{
  "head_dim": 64,
  "d_mlp": 1280,
  "norm_place": "pre",
  "norm_eps": 1e-05,
  "attn_scale": 0.125,
  "init": "normal",
  "optimizer": "soap_variant",
  "schedule": "wsd",
  "batch_tokens": 131072,
  "train_tokens": 360200000,
  "dataset": "wikipedia_en"
}
Each number is 128 + 32 x the weight over its row's rms, rounded and kept within 0 to 255. Layers, rows and columns count from 0. The size above them is the row's rms in percent of the matrix's.

# layer 6 MLP down (transposed), 1280x320, rms 0.0905, rows 459-501, columns 0-79
size [109  93 103  93  63 107 106  84 109  97 102 101 106  97  91 105 108  92  69 104  98 104  98  97 102 102  91  95 104 110 113  86 109 106 110 105  98 101 103  95 101  96 107]
[[ 94 129 119 116 114  95 144 134 148 154 135 148 140  61 123 139 148 163 149 204 110 116 150 125  98 118 137 150 146 139 147 152 137 125 168  86 139  93 119 122  77 185 133  97  88  94 154  96 137 159 121 146 140  84 116 171 156 155 108 164 133 185 105 133 132 150 148 125 159  96 135  72 143 151 110  63 109 116 149 152]
 [107  76 148 137 142  91 112 111 152 115 146 222 212 135  63 114 171 139 114 178 117 147 123 112 180 158 133 111 153 220  87 117 133 118 128 158 183  90 115 128 161 129  46 106 143 116 138 135 117  85 107 126  83 187 181 118 113 174 163 124 192 125 131 129 154 140 118  87 128 179 107 119  89 135  96 148 100 143 192  78]
 [173  64 147 148 131  72  85 120  92 100  97 125  61 161 139 153 136 100  88 143  55 134 114  65 113 137 133 105 101 107 144 172 115 151 184  93 134 167 108 159 143 150 123 148 109  71 121 124 153 139 154 132 169 163  89  92 124 118 127  96  55 127 125 148 161 187 126 107 110 119  69 115  66 146 138 119 124 136  95 209]
 [110 174 137 112 128 149 180 139  44 183  92 139 154 117 228 194 119  90 102  97 120 138 185 105 137  91  99  97 176 144 177 100 132  84 132 112 168 111  98 127 141 129 154 104 154  94 148 136 109 110 148 129 146 151 151 141 119 117 168 125 130  98 168 142 114 141 104 134  41  87  98 114 108 114 122 165 128 115 129 149]
 [117  73 138 107 158 117 138  79 184 154 108 138 182 179 154 125 166  83 168 103 136 182 119  65 134 184 130 114 102 107 114 107 118 111 121 118 161 102 101 138 172 160 107 113 163  99 125 155 178 159  83 132 155 149 128  57 159 148 137 121 149 126 108  96  99 167 148 141  98 142 111  77 112  94 116 137 148  75 101  64]
 [117 180 133 130 185  97 158 184 176 127 103 136 154 146  96 155  92 193 154 161 115 121 140  93 123  74 121  72 154  90 134 160 136 142 139  56 149 123 105 200 154 159 142 151  97 122 161  85 124 174 123  88 145 131  84 123 129 115 111  98 109 117 136 155 123 101 117 171  92 164 116 159  83 125  93 131 104 129 151 103]
 [198 120  90 110 102  56 146 191 173 170 135 144 138 127 152  99 138 162 109 121 164 109 164 126 113 127 104 140 110  76 180 106 185 107 180 142 101 110 110 212 127  93 100 142 155  86 151 145 108 149 110  98 133 193 121 120  76 106 133 170  53 213 131 136 105 156 148 130 127 178  47 174 134 138 133 179 134 149 128  99]
 [193 129  91  91  61 126 135 152 121 100 169  80 137 100 105 164 154 169  31 125  56 193 119  76 144 141 164 104  68 153 125 126 111  92  94 126 102 143 110 150  85 187  71 101 133 114 121 152 157 139  90 134 144  73 135 123 110  78 160  90 152  75 151 127 173  95 125  87  58  95 144 103 110 105 109 157 122 147 192 132]
 [105 114 149 121 168  92 123 132 127 128 143 115 130  58 103 140 130 115 132 121 141 184 155  89 123 133 121 195 142  85 155 185 151 118 144 114 140 101  86 191 179 190 151 164 110 216 133 177 137 156 159 130 145  94 113 132 143 181 171 108 163  89 136 141 108 132 115 217 115 130  87 126 158 162 131 141 156  94  76 118]
 [137 147 163 111 140 177  95  76 145  68 139 126 163 132 115 129 115 118 156 148 141 148 107 111 115 143 106 207  83 150 108 157 150 113  94 159 135 117 106  90 101 129 114 128 126  83 134 107  82 124 100  92 134  67 146  50 144 123 114 105 149 135 202  76 119 123 139 162 173  86 101 147 109 154  90 116  58 130 142  74]
 [ 95 127 156 111 180 105  99 131 127 172 135 129 136 137 184 163 112 150 129 167 124 181  87 117 187 116 122 108 141 139 188 135 159 161 140  96 158  82  97 136  84 109 101  94 207  66 109 117 179 117 115 113 140 148 139 156 130 149 117 125  66 140 185 122 110  97  77  96  79 132  99 163  64 151 205 111  75 110 167 126]
 [114 144 134  99  98 128 153 125 125 186 139  64 115 103 146  91 116 111  74 128 124 139 132 170 155 132  97 112 122 119 114 114 118 101 138  77 148 104 149 163 123 144 107 124  99 117 157  98 149 122 131 122 143 136 100 128  67 146 143  88 138 164 133 158  87 148 127 164 103  88 140 131 186  60 143 116 119 138 132 114]
 [121 153  93 133 149  83 159 167 112 125 154  96 161 150 121 148 149 139 142 168  85  76 150 126 126 122 126 188 121 104 107 135 159 120 161 145 116 112 107 110 140 119  99 196 170 134 114 154 103  75  91 156 152 140  82 149 145  75 125 135 172 146  91 160  96 131 141 115 161 123 136 145  76 117 120  90 136 128 160 176]
 [112 106 168 117 118 185 129 170 139  78  88 129 125 131 153 156 120 130 137 133 179 127 137 152 122  80 182 181  55 131 138 127 158 128 103 157 118 107 150 210 127  93 125  90 186 175  90 114 163 159  57 139 174 165 128 115  86 111 113 155 133 151  30  86  81 119 126 132 107 167 117 135  89 144  96  88 170 124 146 140]
 [127 163  98 128 122 132 139 141  97 110 129 182 152  78 129 100 142 155 130 143 193  98 140 100 101  76 147  98 139 102 191 177  81 113  55 118 131 151  91 158 136 144 105 148  92 147 171 159  89 142 155  91  63 120 161 134 111  81 133 129 132  42 127 115 160 178 120 170 169 123 165 120  97 118 215 151 174 126 165 157]
 [ 94  92 161 185 129 112 128 127 133 153  86 164 195  84 170  68 175 100 130 115 138 102 102 167 162 140  68 181  81  97 152 138  69  91 133  95 204 139 136 187 143 136 152 135 157 117  91  98 150 121 125 154 150 104 183 144 174 147 149 123 179 102 129 199 149 109 132 130 117 109 140  89  97 150 127 124  64 125 117 137]
 [148 148 134 131 120 154 157  77 202 108 123 127 172 116 120 101 118 148 144 146 126 160 115  84 156  38 155 115 114 140 105 117 194  54 147 160 135  84 116 113 171 133 106 117  72 160 175 126 151 122 161 111 155 156 109 144 166 114 106 180 159 138 153 134  72 119 112  77 126 127 160 129 153 157 119 121 138 146 191  99]
 [130 144 103 124 139 136 174 116  67 217 102 117  99 145 162 127 134  56 166 117 113  78 109 116 154 194  66 109 153  82 162 181 118 139  86 121 176  52 153  88 162 127 107 126 150 162 161 112 117 120  90  82 155  63 131 140 185 129 109 161  80 196 173 121  99  77 113 158  98 123 108 165 154 140 107 204 109 116  89  99]
 [114 117 148 134 106 144  57 140 114 116  99 175 107 146 171  95 185 120 152 149 154 105 123 111  91 124 105 104 162 101 143 119  59  86  59 137  91 141 132 135 118 164 106 159 135  72 135  85 123 141 150 149 108 101 130 114 136 156 126  92 118 139  87  56 139 135 144 108 146 120 196  87 141 145 108 151 129 100 119 102]
 [207  56 146 182 109  92 136 135 152 117 125 162 115 124  71 206 113 143 115 171  99  87 157 104 173 166 164 173 126 212  87  85 119  95  80 116 155 163 137 140  96 171 156 195 132 106 179 103 130 160 151  94 155 158 103 134  89 176 140 111 127 116 160 113  99 169 136 100 116  83 172  95 122 150 163 139 155 183  68 122]
 [126 145 126 145 137 171 144 119 139 135 147 119 112 124 152 143 156 158 115 109 112 107 113  85 111 153 108 138 111 102 100 137 157 113 150  77 174 147 112 137  64 172 125  67  57 132 166 138 172 188 191 102  85 132  65 134  96  95 147 183 156  87 118 139 174 113 121 147  60 124 108 209 163  64 104 146 150 129 100 128]
 [163 137 108 128 155 166  64 109 131 110 132 148 118 149 119 128 154  92  87 139  82 186 173 122 190 160 105 133 127 145 142 164 157 149  76 190 132 122 191 192 163 164 143 136 151 113 114 109 117 157  89 112 135 133 192  89 149 146 167 129 136 164 166 124 154 174 126 165 156  99 111 131 131 158 141 171 184 161 101 174]
 [175  72 127 161 108 123 131  95 102 177 172  90 141 119 151 126 153  96 157 111 116 143  82 111 130 157 152 112 177 135 108  92 163 148  82 150 124 125 110 145 131 136 120 126  88 125 166 156 135 112 116 106 104  69 150 151 125 165 136  94 116 100 149 144 122 164 104 117 137 148 121 105 125 152 122 109 114 184 172 181]
 [ 83 101 103 141 142 114 196  81  88 136 126  50 137 102 113 136 110 119 125 185 100 112 119 102 144  91  93 154 103 149 145  91 124 121  99  99 121 142 132 161 104 140  92 157 148 196 107  77 156 197  82 107 148 164 117 101 143 147 181  81 169  97 155 118 104 186 140  90 155 107  88  84 124 136 100 110 164 111 178 121]
 [125  95 192  69 137  98 129 183 143  98 105 101 150 108 136 141 134  68 143 139 111 143 166 101  98  72 129 129 161 175 143  83  75 182 132 131  37 194  55 153  73 135 118 134 109 111 110 106 132  90 140 140 164 129 166 156 143 100 149 103  96  80 179 120 122 149 180 131 144 136 115 124 168 116 124  93 137 133 125 144]
 [153 151 110 110 124 159 185  46  99 141 111 162  87 139 116 109 141 180 163 117 129 140 139 112  64 112 157  63 159 165 140 116 120 176 160  87  81  80  92 122 194 157 157  86 154 124 150 211 152 100 173 135 118  85 160 150 139 183 127  88 165 133 138 128 120 104 103 137  82 149 209 132 130 154 154  74 107  82 126  74]
 [ 79 140 140  96 147 141 132 167 126  85  85 107 110 130 173 125 110  94 117 139 132  91 137 219 136 127  93 108 119 180  70 135 135  96  85 173 107 136 148  96 108 154 145 130  53 155 132 154 140  55 152 181 129 107  94 120 122 215 152 118  28 125 102 147 138 153 132 113  80 165 140 127 136 145 100 123 112  57  91 142]
 [146  87 131 108  49 113 124 112 136 125 124 138 126 136 124 121 143 138 151  52 137 112 137  88 102 158 188 105 149 120  80 186 124 123 148 107 156  27 137 174  94 116 148 130 133 151 118 146 110 181  86 102 117  84 166 121 143 115 117 112 165 179 100  97 137 141 142 109 135  88 116 122 215 113  80 103 131 155  89 121]
 [ 84 136 151 137  90 137  98 111 133 141 166  89  84  70 177 109 112 115 134 133 141 182 135 176 123  94 151 129 159 153 151 137 167 110 114 149 202 139 139 101 119 149 168 147 174 105  79 109 149  96 110 153 133 168  62 123 132 158 147 150 160 204 153 178 118 180 220 144 182 122 121 186 129 181 184 161 126 109  96 122]
 [102  88 133 128 159  65 117 162 154  98 136  66 122 135  39 144 132 178  73 149 129 147 149  93 171 122 103 166 160 118 135 173 122 158 114 168 105 171  67 108 107 101 123  54 164 135 113 158 143 103 140 170 126 154 134 128 151 129 116  87 166 106 157 128  94 161 163  83 145  97 186 114 132 148 201 150 125  94 112 103]
 [ 88 162 156 102 145 123 122  77 131 132  70 134  51 126 156  91 123 110 161 130 128 136 191 102 120 163 140  76  74 128 166 140 130 159 140 118 179 159 181 153 128  77 111 137 136 102 125 141 104 188  95 155 110  80 117 122  84 109 147 124 156  84 172  91 125 115 146 104 129 216 150 161 130 141 146 110 142 165 120 128]
 [143 142 120  98 166 119 165 104  90 118 114 152  86 150 161 125 144 138 100 138 124 107 133 113 106 165 103 129 147 161 127 128 102 173 147 128 118 105 121 152 159 117 126 168 139 154  96 130 135 133  98  86 134 103 128 175 129 106 147 111 181 127  67 152 153 186 152  87 110 227 184 172 164 146 158 164 146  52  93 171]
 [171 147 164  95 128 130 137 160 117 111  93 108 116 152  90 108 107 143 113 144 131 155 149 174 133  64 102 104 131 185 163 165 136 162 146  86 119 127 129 166 127 105  53 122 148 124 155 171 114 114 113 104 140  82  90 144 170 104 110 152 142 155 106 114  92 118 102 120 124 123 126 122 132 152 139 118 121  54 154 116]
 [142 113 159  68 135 123  60 123 139 129  91 112 118  95 139 161 142 162 134 142  78 129 152 120  72 123 152 138  74 125  47 130 159 176  98 191 129 128 182 142 113 133 140 108 159 157 131 142 136 148 189 109  88 153 125 118  40  97 166  93  73 170 107 124 109 110 134 112 113 142 176 168  90 137 107 167 164  99 135  70]
 [106 159 183 179 131 149  59 101 183 120 107 125 157 139 113 145  85  87 152 163 160 108  92 126 164 179 100 117 121 106 114 103 127 162 183 115  94 190 116 135 171  91 159  89 101  58 116 150 103 157 127 165 139 140  98 138 134  75 149 120 143 143 129  79  88 105 178 114 116 125 128 160 128 106 142  67 105 172 126  78]
 [127 129 144 168 211 132 147 137 118 119  66 109 163  93 127 153 115 149 114 120 146  76 108  66 156 110 103  93 183 107  71 129 110  95 107 102  97 169 141  79 135 133  92  80  68 111 117 109  94 160 102 138 149 119 141 138 188 110 132 144  58 172 174 165 151 109 142 156 130 126 121 123 137 192 169 136  75  82 142  94]
 [104 141 127 118 141 116  84 113 150 118 207  91 121 125 137  99 123 132 131 143 172 170 107  98 106 124 103  85  76 148 166 115  73  82 126 131  84 123 107 107 114 167 125 151 132 142 138 135 111  99 102 146 124 204 159 124 157 146  56 200 116 100 160 128 155 109 152  93  97 103 174 121 150 168 164  99 123 158 147 115]
 [100 148 118 128 189 146 107 146  75 159 153  95  96 167 105 109  89 160 159 112 184 156 157 114 165 156 152 154 102  98 127 163  95 117 106 117 170 147 178 144 115  86 122  88 152 152 131  82 163 158 176  78 111 121  62 162 165 104 173 125 167  99 108 130 169  72 128 139  82 107  86 146 217 120 137 162 138 102 144 134]
 [125 134 121  95 115 128 134 101 121  73 171 138  97 137  80 164 145  87 140 145 175 127 103 163 143 154 120 124 111 102  93  66 114  68 164  92 150 102 107 119 106 114  56  78 122  94 136 129  59 176 158 155 116 142 111 143 155 143 120 117 137 132 115 119 102  59 117 134  97  88 133 195  94 123 102 139 144 147  97  82]
 [125 105 113 176  88 158 159 120 151 141 125 147 117 136 111 138 132 162 107 133  96 126 135 126 163 163 103 133 186 139  73 166 115  90 105 129 130 155 165 168  84 152 117  96 121 152 121 132 120 183 144 104 109 162 181 131 154 134 128 144 115 122 118 136 171 133 131 164 162 151 109 151 197 179 104  83 128 177 113 193]
 [127 135 136 176 126 148 144 127 120 123 201 122  36 152 138  96 116 148 104 144 126 134 169 123 104 131 134  97 145 138 122  97 119 127 103 153 134 115 145  80 130 182 110 104  14 125 150 161 147 147 120 178 121 130 144  88 162 107 139 145  95 147 113  95 143 168  97 178 129 156  74  85 110 116 114 144  95 179 126 118]
 [121 103 140 170  99  65 117 111 168 100 151 122 174 103 122 127 163 144  99  70 162 172 141 140  98 177 164 121 121 161 110 135 146  48 113 123 121 152 150  85 108  88 125 141  67 141 122 159 128 181  87 119 138 101 174 150 128  91 125 112  75 156 159 210  90 158  81  94 164 120 110 102 138 105 111  80 132  82 107 132]
 [112  90 108 172 143 157 153 121 106  61 145  70 186  84 157 162 119 170 112 145 141 142 161 122 110 103 193 109 108 160  95 155  51 146 112 161  59 143 119 128 137 174 128 124 148 120 150 144 123 134 128 179 170  86  98 131  85 124 145 159 178 124  78 111 168 149 154 100 155 118 124 167 164  96  91 136  80 130 107 166]]
# layer 6 MLP up, 1280x320, rms 0.0928, rows 460-501, columns 0-79
size [ 91 102  98  97 105  97  90 101 104  98  90 100  97  98  93 103 101  95 109  98  92  96 100 101  96 100  93 106 101 106  93 102 103 108  98 100 107  96  98 102  95 100]
[[199  79 175 134 141 144  76 130 134 149 160  90 148 106  74 119 115 164 182 178 105 133 175 153 123 116  63 165 144 119 116 139 124 132 155 141 142  64 141 128 146  76 156  88 117 109 166 166 126 156 123  90 137 148 103 118 128 142 102 148 104 151 129 143 118 116 147 152 152 121 130 105 177 104 129 126 129 161 165 182]
 [159 153  88 144 120 126 146 120 106 101  86 158 122 161 138 146 169 123  89  62 119 123 141  83  85 125 114 102 108 136  93 133 113 175 161  75  99 113 168 111 116 126  87 132 146  84 141 115 135 160 130  88 127 171 147  96 214 152 126  89 134 139  98 165  91 127 107  96 138 120  84 131 120 155 142  89  73 117 204 153]
 [128 110 157 129 121 162 118 219 166 138 112  77 105 152 150 171 122 155 115 195 137 149 126 115 166 161 153 115 114 134 157 173 132 164  95 142  99  79 134 145 176 125  94  99 111 159 123 104  92 116 193 125 180 110 131 132 156 102  84 121 140 132  91 137 172 110 120 136 121 164 155 137 125 134 130 147 133 137 159  80]
 [125 136 125 117 134 147 114 109 156 144 116  97 141 155 161 141 100 145 138 132  98 136  92 164 184  89 151 146 170  83 155 151 101 132 168 129 123 101 112  98 129 112 121 146 166 126  75 111 118 180 152 137 130  85 103 133  64 126 168 160 105 153 188 179 198 111 106  78 108 126 145 140 156 101 184 113 143 143 168 114]
 [174 143  51 127 138 149 120 106 103 137  89  94 130 121  95 146 138  86  72  93 170 121 158 115  98 152 110 156 151 147 138 122 110 170 112 162 103 153 135 160  82 102  70 136 178 148 144 156 129  92  74 148  92  96 123  69 140 119 166 147  69 144  90 154 114  94 173 110 192 127 116 147 117 217 169 102 101 119 149 128]
 [130 141 121 121 181  77 154 138 105 124 113  65 126 115 132 102 122 152 123  92 136 166  80 101 150 155 129 126 147 132 211 120  65 119 179 112 127 131  92 129 191 181 167 106 111 152 129  68 166 104 131 137 100  74 122 104 221  53 136 172 169 141 131 115 170 131 127 155 117 123 104  95 163 101 119 103 107 120 107 118]
 [ 96 130  72 110 123 136 141 158 133 142 133 139 197  77 127 160 114 203 205 124 134  82 124 111  63 135 103 103 139  87 137 104 117 141 126 111 140  83 129 164 204  97 121 113  61 154 135 115 176 138 127 110 107 113 152 109 134 124 115  98 181 190 128 134 158 126 169 122 138 109 183 136 134 117 124 124  90  68  93 147]
 [131 109  84 113 113 139 140  90 163 104  94  91 113 150  81 118 156 135 117 123 135 128 139 153 164 146 138 106  99 134 131 116 107  92 118 128 112 166 197 183 166  94 135 136 117 130 168 128 165 126  55  78  70  81 113  90 141  92  87  50 160 146 105 140  73 149 140 125 104  46 116 140 115 153 126  93 216 125 146 125]
 [ 82 113 103  84 121 122  81 184  94 134 118 109 187 123 175 179 136 166 109 162  67 137 114 115 146 127 195  83 132 184 160  81  60 124 201 154 133 139 129 163 123 145 171 114 168 106 123 162 159 112 167 149 174 124 162 185 132  71 134 171 104 113  46 137 162 112 126  90 117 170 169 101 177 115 195 104 161 165 191 151]
 [156 134 103 124 161  51 123 186 155 117 103 144 123 135 111 172 153 164 195  65 135 195  98 135 100 156 142  90 125 153 131 128 137 134 193 134 120 137  96  93  65 177  75 133 112  94 133  83 147 147 108 160 111  84  93  94 118 156  77 104 120 130 175 134 118 112 141 122 115  98  79 184 210 173 189 201 101 112 165 129]
 [119 180 151 101 137 115 130 180  69 153 190 141 113 128 148 109 160 106 154 105 130 146 146  64 171 157 137 178 114 155 158 142  69 158  85  97  80 156 111 115 126 151 142 157 171 116 100 116 115  91 133  65 110  85  86  96 157 119 114 137 201 124  39  89  77 105 115 145 178 154  74  79 156 170 107 168 139 123  82 117]
 [133 142  62  93 110 136 133 175  76 110 101  98 188 141 109 192 147 119  61 184  93  69 122 151 193 118 153 151 160 178 106 119 138 167 112  70 113 112  97 149 110 150 132 170  99 150  89 101  69 110 162 153  78 141 122  74 134 118 150 109 135 176 112  95 133 122 127  70 132 211 159 146 117 158 117  48 200 153 136  39]
 [125 101 137 136  74 144 108 154 144 155 134 146 131  99  95 160 139  82  94 131 175 114  95 134 160 161 133 129  74  81 152  85 178 103  91 128 132 157  64 127 119 166  95 170 126  67 151  97  98 111 121 128  57  78 130 133 148 133 196  96 165 146  98 103  99 134 119 109 120 126 142 103  80 166 148  97 162 139 101 172]
 [138 158 107 145 122 195 150 164 121 200 106 142 141 126 138 177 101 132  62 100 134 196 107 153  93 104 154 134 109 124 145 108  84 120 122  98 118 150 109 171  90 106 145 112 108  97 159 167 186 154 142 103 102 113 103 115 140 164 125 146 116 105  94 169 133 132 162 126 136 125 154 152 147 102 123 166 107 118 162  66]
 [135 166 118 147 112 141 150 143 113 110  96 144 113 109 146 130  17  79 168 176  92 161 119 174  85 113 122 171 144 107  99 115 127 157 175 113  70 131 130 135 151 147 145  90 169 159 141  83 106  52 121 157 172 114 167 147 143 154 109  56  95 121  73 156 179 137 119 162 146 103 103 123 173 180 179  94 102 158 136 133]
 [100 146 129  93 116 123 110 112 146 111 138 201 169 186 137 154 172 186  99 149 106 170 103 142 167  86 145 117 146 175 151 120 158  93 173 161 114 188 148 117 105 188 145 130 156 144 170 184 159 150 118 119 133 167 132 131 139  86 172 131  87  77 120 153 211 104 194 117 118 127 140 106 155 107 115  83 103 157 153  82]
 [158 105 157 124 118 157  96 198 138 144  73 125 116  56  63 187 170 121 102 114 113 157 139 158 120  99 157 150 144 142 130 176 217 139 129  95 132 146 153 168 165 183 122 188  55 112 131 138 119  57 145 189  99 129 191 107  90 155  69 101 188  83 156 183 132 164 164 116 151 188 100 158 146 152 124 130 158 110 148 115]
 [119 152  96 149 131 164 132 109 113  99 139  60  93 176  77  71 101  72  85  86 115 104  92  99 124 116 104 104 150 140  97 113  94 134 109 105 137  59 103 122 156 122 103 107 170  82 159 133 133 133  93 139 117 151 122 104 118  72 128  83 124 145 161 131 111 128  96 143 119 132 110 163 134 133 139 103  95 152  85 143]
 [ 94  57 134  85  91 123 160  88 118 138  79 117 137 165  78 141 148 124 121 131 116  88  97 126 112 154  81 118 150 147 124 125  88  68 157 144 150  76 120  86 124 170 138 104 118 136  84 160 115 187 102  97  70 188  85 128 119 137 158  87 149 144 129 123 165  21 158  68 118 113 108  62 111 173 122  93 170 170  84 125]
 [156  69  93 131 150  93 139 119 108 124 115  95 156  94 111 103 128 123 167 143  91 130  86 116 177 140 164 129 115 136 163 111 145 137 147 133 119 166 139 122 123 149 129 142 113 139 123 160 118 136  94 122 163 145  92 161 156 165 184 149 161 174  61  57 109 144  73 120 152 164  92 123 131 137 118 106 129 155 127 176]
 [136 130 136 109  96  87 154 123 116  99  10 131 122 133 122  66 171 147 116 120 128 113 122 202 151 120  97 121  97  97 102 132 117 103 157 159 179 159 122 101 129 132  97 169 125  87 115 135 126 124 108 180  53  67 175 134  91 139 147 153  80 125 119  97  77 171 133 141 123 128  71 126 105 165 172 137 176  58  94 130]
 [162  78 125 106 103 127 189 116 173  51 108 104 150 123 109 146 157  89 112 132 142 122 137 106 152 153 137 146  79 150 157 120  91 139 147 150 125 159 132  59 181  72 103 142 172  74  92 151 155 106  72 120 110  97 180 135 130  93 121  83 151 144  75  79 126 161 142 126 139 155 156 136 136 121  98 110 151 154 156  68]
 [189 132 141 120 121 101 106 118 144 140  93 107 124 112 106 102 107 116 139 160 128  87 165 131 178 149 107 149 132 128 143  94 112 123 132 179 141  98  45 106 146 159 164 145 127  87 159  94 140 103  55 142 143 156 185  91 114  86 109 152 185 129 119 171  65  83 161 147 147 175 141 136 161 183 133  91 101 149  90 170]
 [123 142 176 113 145 218 142 159 114 143 135  81 123 125 132  85 181 196  88  71 155 123 106 113 157 115 114 110 129 127 103 158  56 103 159 143 155 146 163 124  88  75 136 146 172 168 126 151 144  95  55 112 167 128 103 133 126 154 140 192 151 116  63  86 115 109 178 135 124 141 118 144 128 135  38 142 185  93 145  54]
 [135  92 224 138  99  90 157 163 149 124 135 112  93 184 146 127  63 110 155 159 120  96 171 138 145 110  98 160 179  47 140 157 139 143  98  67  91 142  51 113  35 142 137 126 153 135 151 144  99 189  90 132 124 181  97 118 129 133 156 109 145 151 162 168 176 141 130 103 130  99 180 123 107 135 166 128 136 142  50 143]
 [166 119 145 130  71 143 125  90 145 118 127 135 167 152 116  87 138 147 186 103 113 111 109 129 186 115 151 141 141 149 169 155 137  80  94 144 140 113 122 121 136 117  86 195 147 162 144 122 124  86  96 134 143 134 153 154 103  83 137 125 182 133 131 114 132 146 176 110 190 156  73 109 138 118  85 157 114  76 105 160]
 [107 154 105 160 164 104 152 160  67 181 100  96 112 127 135 112 138 127 137 124 111 136 113 137 110  86 130 166 131 109 152 163 111 172 145  97 143 102 105 100 119 128 110  99 170  93 151 125 146 109 161  71 122 145 104 126  46  75 144 124 114  59 148 117 135 147 144 149 165  69 102 107  64 101  88 141 156  91  93 138]
 [109  39 189 114 123 153  82 140 126 141 124  71 164  53 166 120 130 140 149  60 118 150 171 143 130 169 151 102  90  99 124  89 120  96  99 164 126 165 208 123 114 151 166  99 196 124 116 103 126 219 154 168 164 101 115 138 189 160 114  83 136 119 134 136 101 139 165  78 158 111 140 148 118 108 150 106 108 133 141 148]
 [ 76 175 129 172 152  36 159 146  99 130 183 162  75 144  91 102 124 141 135 103 145 161 140 121  89 132  93 135 133 105 149 131 147 172  82 172 110 148 125 114 130 147 106 165 149 118 161 186 125 138 122 134 151  88 112 191 137 204 184  65 133  91  73 193 113 117 153 116  79 144 130  87 150 193 164 183 136  79 138  98]
 [111  77 150 125 111 134  40 144 119 191  75 136 158 165  93 141 143 126 137 118 167  93 150 139 127 162  67  30  69  47 103 131 146 100 145 128 110 177 109 139 153 105 162 166  98  89 151  96 133 164 124 160 158 145  98 137  87 188 168 146 114 136 158 127 106  98 213 117  88 103 167 179  94 197 166 103 118 134 130 172]
 [148 137 113 172 149 160 100 162 102 195 117 178  80  86  97 137 149 131 110  89 122 107  64 182  86  49 154 100 163 161 164 185 146  98 141 108 119  83 114 125 137 139 107 188 108 173 118 133 147  81 131  79 134 155 128 143 167 128 153 163 159 125 143  90 163 125 207 183 167 107  60 130 103 129  72  99 158 166 104 144]
 [158 146 116  73 138 113 102 147 139 155 139 180 166 163 152 136  93  31 113 153 144 183 131 145 133 105 118 165 102  80  52 136 153  99 101 154 128  79 145  73 153 104  95 130 134  59 137 140 143 162 153 114 185 135  82 104 103 139 105 148  71 165  78 165 115  72 128 161 105 166  72 175 133 113 117 122 122 111  58 116]
 [ 93 159 191 109 163 152 119 184 143 133  47  87 223  90 177 143  99  97 126 123 170 145 120  85 125 112 169 137  52 114 118  53 131 146 162 125 130 109 168 128 170 128 146 125 158 143 121 173 102 105 138  91 107 184  91 121 133 160 139 133 118 157 125 145 161 141 116 157 148 131 144 140 111 150 128 119 160  96 155 133]
 [ 94 126 140 110 107 130 149 106 152 168  87  84 101 125  66 130 196  82 169 111 146 136 100 155 132 153 140 145 103 128 130  94 178 140 116 109 106 112 144 100  97 119  99 126 116  95 162  84 155 133 151  77 109 189 124 167 186 140 158  28 181 115  89 205  93 141 167 139 152 175 108 171  91 147 124  98  90 199 148 162]
 [136 138 150 115 156 155 153  81 105 115 117  94 110  75  81 101  86 112  91 109 111 129 100 136 107 116 145  86  84 147 129 161  76  64  95 147  93 139 103  95 137 145 172 218 129 112  97 116 118 150 106 107 180 140 129 105 141 120 103 109 150 139 134 102 122 144 142  84 202  61 130 120 148 143 166 129 134 117  90 103]
 [118 148 187 138 110 111 125  82 153 160 187 136 120 155 133 117 124 115 125  90 123 117 161 128 201 131 174 146 101  94 176 128 100 121  94  71 106 125 133 125  88  97 150 136 130 152 103 119 180 151 108 137 110 175 111 122 158 152 140 118 130 162 128 234 132 133 144 160 133 121 147 177 146 159 108  61 111 136 137 135]
 [ 98 143 161 137  95 139 158 106 143 100 113 152 187  77  93 122  89 110 123 202  82 167 133 153 164  30 160  70 146 150 176 123 191 131 108 138 114  81 155 166 133 126 148 136 156  89 134 111 138  91 154 221 154  77 137 163  64  94 165 155 121 107 107  81 158 154 161  73  60  87 131 133 112  68 122 130 148 178 123 113]
 [102 152 104 124 148 161 192 182 104  48 135 121 146  46 127 146 149  46 108  86 232 147 137 111 175 200  76 194  61 133  84 153 114 129 122 136 174  65  62 111 149  94 164 168 132 103  97 138  86 127  98  84 142  85 147 120  91  94 125 175 149 136 121 136 105 124 173 102 130 158  99 159 131 171 178 158  70 146 128 116]
 [ 69 169  94 124 146 111  78 158 175 153 148 126 134  95 141  80  77 152 137 189 142  90 118 145 156 161 123 148 117 121 149 108 145 125 175 158  95 147 119  97 188 123 111 103 153 138 206 113 162  87 228 109 118 239 163 154 107  99 103 159 165 190 118 117  92 104 148 112  94 149 140 150 158 182 112 103 119 168 142 159]
 [135 129 195 127 151 143 143 168 151 122  73 114 101 131  94 132 114  94 102 135  85 158 158 121 103  97 129  49 131 113 136  77 104 184 205 113 151  72 119 132 101 126 132 188 192 144 119  90 152 146 119  70 120 117 100 113 110 161 128 107 167 162 175 114 109 114 101 101 164 158 106 143 189 141 107  73 129 192 150 149]
 [100 110 130  75 123 105 161 144 151 115 108 124 139 132 133 101  65 105  76 128 122 136  83 108 162 129  79 191  72 109  34 137 110  49  61 166 135 152 133 154 161 129 161 162 171 129 136  88 167 138 116 159 156  86  92 130  94 127 117  70 175 133 148 144 122  76 147 136 121  70 157 103 150 172 152 140 111  97 152 100]
 [109 197 111 124 126 145 112 156 119 120  87 130 110 142 172 100  66 147 112  74 143  71 115 145 106 139  89 130 153  85 169 113 137 138  76 109  93 168  37  85 117  75 166 147 138 191 143 169 143 113 167 111  68 116 135  84 120  98 143 134 166 225 111 112 152 120 156 119  88 136 138 143 132 195 172 141 115 112 132 185]]